From a checkpoint of a small transformer trained on Wikipedia: 8057 steps.
Each number is 50 + 10 x the weight over its row's rms, rounded and kept within 0 to 99. Layers, rows and columns count from 0. The size before them is the row's rms in percent of the matrix's.

# down: layer 6 MLP down (transposed), 1024x256, rms 0.0707, rows 469-481, columns 0-127
# up: layer 6 MLP up, 1024x256, rms 0.138, rows 470-481, columns 0-127
down469 103:75 46 58 47 46 47 43 66 47 49 55 41 48 41 50 66 58 43 54 44 54 38 52 44 52 40 62 63 46 47 43 45 45 58 43 42 48 47 54 41 57 45 35 51 49 55 61 48 54 53 28 51 60 41 34 53 42 30 65 43 56 39 47 57 58 50 78 54 45 63 41 62 71 46 39 56 37 42 62 48 59 57 50 51 40 61 31 38 75 60 41 45 47 64 52 52 60 50 39 53 49 41 61 28 53 71 40 46 42 63 55 57 41 56 42 60 36 54 40 37 49 45 40 37 44 47 55 43
up470 111:59 56 71 46 60 39 53 46 55 57 49 64 56 56 78 41 77 58 32 50 47 61 43 49 53 62 38 40 49 53 48 42 47 56 61 46 24 51 66 55 40 42 52 53 57 64 71 62 41 41 63 42 63 65 52 46 26 57 43 44 42 71 62 62 59 51 47 51 26 47 39 67 36 53 60 50 62 46 49 56 35 57 61 58 46 43 55 39 36 50 62 57 58 50 34 40 49 54 53 59 49 42 64 45 43 52 50 41 67 40 55 47 59 33 55 53 66 56 47 55 40 64 58 71 37 63 37 60
down470 123:55 64 62 48 40 45 39 51 53 39 48 42 33 75 33 44 42 28 48 53 42 52 47 48 40 48 42 52 41 48 50 58 50 51 70 50 51 44 39 52 56 40 66 59 54 34 41 64 54 37 55 55 34 59 44 39 53 49 37 39 49 58 51 55 50 62 61 46 42 53 37 32 52 51 42 63 53 47 61 43 46 39 65 48 36 51 60 40 67 70 70 59 51 49 37 49 41 57 73 43 60 64 47 63 49 68 64 60 58 63 40 56 59 54 59 30 49 53 44 62 35 51 76 48 54 45 48 59
up471 098:35 64 50 41 50 54 37 44 27 45 37 59 52 67 46 49 45 65 50 45 59 53 74 51 47 63 49 45 48 56 52 55 48 47 46 38 60 53 59 72 56 53 30 42 45 31 44 52 56 24 56 49 47 60 41 58 51 40 42 49 52 37 49 43 62 51 40 35 52 56 40 56 44 65 47 39 44 39 48 45 44 41 72 55 62 48 43 70 52 59 51 41 45 40 44 54 49 50 44 66 60 45 61 52 57 37 47 44 45 55 37 62 57 47 64 29 58 59 58 45 60 53 52 68 42 34 59 47
down471 095:64 46 56 47 41 31 47 52 51 48 53 60 56 64 44 49 46 41 47 48 29 46 46 62 40 40 57 47 63 43 36 61 49 41 54 43 50 46 51 38 50 33 53 55 47 38 51 43 49 49 56 48 67 51 37 66 53 55 41 45 52 39 48 42 38 39 40 59 49 58 38 51 42 48 56 56 46 40 44 67 62 47 49 60 58 57 58 43 48 43 32 44 46 49 51 46 46 47 59 51 48 79 47 40 57 48 56 50 53 62 50 28 60 62 51 57 51 39 43 47 22 37 60 32 47 45 41 60
up472 100:64 61 59 44 56 37 49 62 60 44 64 38 66 46 55 24 66 58 49 51 49 62 41 38 50 50 51 63 45 39 51 56 38 48 60 51 44 33 42 51 57 58 38 57 70 49 60 56 44 62 48 39 67 45 55 45 50 50 58 57 52 45 52 46 41 51 60 72 52 34 39 45 53 48 58 63 41 49 30 61 58 41 53 51 67 49 47 61 51 44 40 56 49 79 43 38 55 41 60 43 72 44 44 41 55 24 39 70 28 45 69 47 53 52 47 46 49 36 48 56 48 41 38 41 53 38 46 66
down472 101:43 41 54 60 52 35 56 39 30 46 32 70 43 45 46 65 48 51 50 65 64 45 54 55 61 48 56 68 59 45 55 65 44 42 42 53 60 34 44 41 50 44 71 49 55 66 52 41 41 33 41 49 47 47 39 54 52 51 63 51 40 42 64 49 39 37 52 48 53 47 60 50 54 43 52 52 48 40 51 43 63 50 42 54 42 61 49 44 57 59 62 52 55 29 56 35 57 62 21 62 58 50 46 47 48 57 65 38 46 48 50 46 54 63 44 53 40 45 48 56 62 63 54 36 79 58 65 36
up473 104:38 52 58 48 42 33 28 52 46 37 38 64 37 39 47 53 50 60 76 50 42 26 45 61 39 33 40 38 64 51 52 24 49 32 57 45 45 55 45 59 49 50 53 67 61 33 57 45 55 54 44 43 50 66 45 62 55 44 45 44 54 48 45 36 64 47 49 42 48 38 51 39 50 26 62 47 58 48 36 55 46 47 48 54 60 55 40 63 38 58 55 43 66 29 79 57 41 60 42 43 62 64 65 48 36 57 51 48 52 38 48 48 53 61 55 54 52 66 49 33 67 58 66 65 47 40 42 55
down473 100:49 42 36 55 52 41 49 53 52 29 40 66 49 67 64 50 51 66 41 51 36 54 52 43 51 54 43 50 78 37 58 62 42 50 56 60 40 55 46 41 52 49 48 49 47 48 44 55 62 48 32 57 55 59 43 67 24 32 80 53 42 54 39 55 46 46 38 44 71 50 58 46 31 60 49 13 57 55 65 36 30 55 50 36 65 36 56 65 51 53 46 49 64 49 63 44 40 57 65 45 53 43 53 55 37 64 45 49 35 59 55 48 57 55 44 70 72 40 49 51 41 46 57 53 54 54 55 58
up474 104:55 57 47 41 51 52 56 54 38 41 46 69 56 36 59 39 47 54 58 43 61 66 41 56 50 56 46 56 60 50 66 40 46 67 51 60 53 31 49 41 60 49 46 57 62 51 41 54 35 41 46 59 52 65 46 43 55 59 29 58 55 48 41 54 54 46 38 50 43 37 82 38 53 43 58 48 61 36 39 54 31 36 40 56 54 56 51 52 45 57 45 40 39 65 41 36 69 44 45 59 49 52 51 44 57 47 46 47 53 66 59 48 63 38 34 66 61 62 40 55 59 50 66 42 53 49 47 48
down474 106:53 59 56 40 41 36 72 54 48 54 52 60 37 46 55 43 48 53 36 50 59 48 47 53 41 17 45 38 48 38 48 55 45 59 66 54 54 35 41 73 55 41 66 56 25 51 39 46 63 40 73 53 44 59 41 53 41 53 40 46 48 55 34 36 42 49 60 35 51 49 55 57 58 55 52 65 54 47 42 33 53 46 62 61 61 62 46 41 33 40 37 55 59 41 43 44 50 49 57 51 53 56 57 60 66 38 44 47 68 42 58 40 70 56 54 42 61 63 57 44 47 44 58 45 54 36 63 66
up475 102:36 49 46 56 42 38 39 59 67 33 56 49 48 61 53 34 50 52 46 35 58 64 64 59 49 24 41 57 63 53 47 57 66 53 55 74 61 49 46 51 56 36 50 54 57 70 50 49 53 70 64 56 42 55 65 35 56 45 47 47 44 65 53 51 45 52 33 39 34 56 58 41 53 40 68 57 63 54 52 48 59 50 55 41 50 72 53 42 60 40 43 45 51 50 63 62 49 32 51 50 36 38 51 40 59 54 39 52 42 45 46 50 49 38 59 61 56 51 55 42 61 53 37 74 48 52 61 47
down475 096:67 40 72 44 40 40 45 54 29 36 53 40 42 43 48 53 52 42 59 65 45 44 39 57 54 54 47 56 58 65 57 31 44 51 49 55 45 44 41 66 47 65 49 55 46 57 36 54 45 52 44 40 59 63 44 36 35 59 57 62 40 51 41 50 61 40 51 49 44 46 45 60 71 55 50 41 45 51 39 38 61 53 17 59 55 52 61 50 47 51 57 54 38 46 44 38 59 60 51 67 59 54 54 42 39 51 51 39 59 49 77 57 48 50 51 50 54 28 38 34 52 60 39 45 35 44 52 65
up476 096:49 62 59 69 53 35 63 43 54 33 69 47 37 47 55 40 38 65 72 37 61 40 44 29 56 70 47 48 53 55 46 58 51 56 57 65 43 59 62 52 62 51 47 52 61 43 59 42 62 37 49 67 63 38 63 52 52 45 63 48 33 59 55 60 43 47 37 45 39 43 64 66 43 39 44 62 53 43 50 60 38 57 47 56 45 25 40 33 61 61 48 49 44 38 44 41 39 55 65 52 54 53 62 51 52 40 44 41 42 33 55 45 42 48 55 50 56 40 46 43 63 45 36 50 29 65 39 55
down476 102:55 63 59 36 52 58 57 52 40 50 72 71 54 31 32 60 47 29 52 31 51 54 43 42 44 52 50 38 38 37 39 57 32 41 60 65 45 51 56 60 49 56 55 40 49 48 33 47 63 63 49 49 61 54 48 38 50 50 64 65 53 46 46 48 35 53 51 38 47 49 59 38 46 47 52 53 47 47 56 57 45 48 58 58 40 51 40 51 50 41 53 56 47 16 62 41 51 37 23 58 41 57 56 57 43 54 63 57 40 48 38 57 30 47 63 83 44 40 52 38 75 30 33 48 49 44 43 50
up477 097:34 41 43 52 42 38 56 42 41 66 41 51 42 44 57 63 54 53 43 41 48 25 55 58 64 36 68 41 67 54 34 57 57 55 56 48 57 53 46 45 67 53 51 37 53 27 54 49 56 58 58 52 38 56 44 48 45 42 55 42 30 34 61 54 47 44 54 52 35 54 59 39 53 52 37 67 35 61 56 53 73 50 44 47 50 41 62 44 37 56 65 48 28 44 57 41 68 45 42 67 58 57 59 60 70 51 54 68 43 47 39 34 51 60 39 61 43 64 50 61 59 58 53 46 61 69 58 42
down477 104:50 68 44 51 38 50 49 57 36 44 62 76 54 55 58 57 40 65 39 60 63 59 41 28 34 45 49 24 68 41 58 70 53 54 60 32 36 63 46 57 41 54 38 58 53 62 48 57 48 57 47 41 40 70 42 56 39 46 61 53 67 57 46 45 70 56 62 47 51 68 51 38 47 37 68 42 55 54 35 57 67 37 55 42 45 49 57 45 60 71 46 40 40 55 39 36 34 53 45 56 52 41 50 43 59 64 52 55 66 56 53 43 59 31 53 47 52 46 22 52 65 44 47 49 48 63 56 53
up478 093:41 55 48 56 29 39 42 65 61 59 34 64 45 42 41 33 47 56 67 51 56 54 43 58 58 41 51 51 57 67 45 48 42 66 38 41 43 36 65 63 33 34 55 47 53 45 56 51 54 32 63 64 41 37 63 54 54 65 39 23 44 46 43 51 54 60 45 31 49 39 61 53 62 46 55 46 42 33 46 56 45 39 45 62 59 58 56 45 64 38 48 43 55 26 61 51 52 43 51 37 53 74 48 38 54 46 44 51 42 58 46 44 49 47 59 40 58 36 60 53 51 39 52 31 72 61 61 67
down478 096:40 54 57 49 57 47 55 47 34 62 47 31 44 53 72 59 57 41 24 40 49 57 39 42 32 44 52 38 34 46 57 56 51 51 65 47 45 56 37 39 59 44 50 38 38 31 46 55 65 37 66 55 56 53 53 47 51 47 58 67 44 58 48 53 45 51 39 50 50 62 29 58 54 41 62 52 27 54 58 44 52 40 68 35 41 46 33 61 40 46 54 46 34 62 27 62 42 58 53 65 48 60 50 48 60 44 25 53 49 55 54 51 57 47 48 70 51 52 32 46 51 61 43 63 47 54 52 38
up479 101:38 50 68 60 47 62 46 41 37 54 48 54 49 58 46 69 62 37 61 52 48 45 48 50 52 65 59 26 50 57 58 60 26 30 52 50 40 55 43 43 43 62 57 56 38 61 50 41 75 36 63 57 62 61 39 56 57 52 24 59 39 34 63 34 55 59 38 37 39 49 39 52 53 47 64 49 54 46 36 34 63 47 59 59 59 46 45 41 74 53 36 43 45 50 51 47 49 33 45 33 56 41 47 43 57 50 45 39 47 43 38 51 56 21 47 46 58 48 52 51 51 59 58 53 63 50 45 45
down479 098:55 73 42 49 32 29 45 62 42 50 42 49 54 55 48 64 49 44 56 53 42 44 65 50 55 36 51 46 49 54 68 55 52 57 72 63 59 58 35 54 52 60 39 45 29 61 48 49 59 53 51 47 54 37 44 45 35 67 46 46 55 55 47 56 51 55 67 35 53 47 45 64 58 50 39 71 36 33 36 46 57 65 34 45 53 48 48 30 46 48 59 38 59 61 51 48 35 42 58 46 43 48 46 38 50 48 65 65 47 49 60 46 39 47 41 60 52 48 68 54 49 66 46 55 52 64 68 34
up480 099:49 51 49 45 38 54 45 67 44 52 46 58 41 35 52 41 60 44 49 63 48 46 56 38 56 46 41 55 46 48 47 68 53 39 46 52 59 63 38 39 62 64 50 38 39 53 55 70 50 60 55 44 40 48 53 59 27 40 64 55 48 46 46 51 49 49 61 68 47 59 64 44 52 31 33 39 52 48 42 31 59 46 50 51 40 73 50 52 28 45 49 49 55 49 53 44 64 41 59 60 60 55 42 43 58 67 40 43 61 54 43 50 65 55 43 49 44 50 59 52 60 64 47 52 60 68 65 55
down480 105:66 38 61 56 53 50 40 57 59 62 69 37 56 48 53 50 50 51 52 41 50 33 50 64 46 49 53 32 53 45 35 46 47 41 65 50 55 48 56 50 53 36 54 53 50 53 44 35 63 50 52 65 58 18 46 56 56 46 51 54 49 44 51 60 36 52 64 56 39 42 16 59 30 53 52 55 46 62 50 52 46 70 61 58 49 62 38 50 44 44 49 49 59 52 45 65 62 46 38 50 51 53 55 52 41 49 59 59 51 46 33 53 62 40 53 50 37 59 47 51 41 51 51 50 38 34 50 48
up481 095:36 46 53 40 47 59 53 55 44 49 52 45 42 57 53 45 53 53 46 51 65 51 53 54 43 55 49 38 33 36 50 61 38 44 45 48 44 26 43 61 40 61 48 26 46 55 52 39 44 57 49 51 72 42 57 43 41 44 49 51 30 53 44 44 33 47 53 50 49 41 42 46 54 44 33 36 50 60 44 58 61 43 48 50 60 69 37 35 62 72 46 40 61 55 39 51 57 61 41 62 47 59 49 57 47 35 59 35 57 58 67 36 43 49 52 39 44 23 52 41 65 49 64 59 42 65 53 44
down481 096:47 53 74 60 36 60 49 40 29 42 61 61 52 47 57 66 44 52 51 43 40 58 51 43 64 52 48 49 42 50 50 40 64 55 72 53 56 37 45 42 58 57 41 57 50 48 42 65 62 43 59 56 58 50 33 58 46 46 58 45 51 45 56 53 54 30 59 65 64 49 52 35 42 45 62 45 39 41 39 49 46 45 56 67 49 44 67 54 27 53 47 59 36 49 49 49 62 52 61 46 57 47 53 51 29 49 53 59 61 47 54 39 48 61 42 66 60 50 53 52 64 28 48 41 37 42 49 71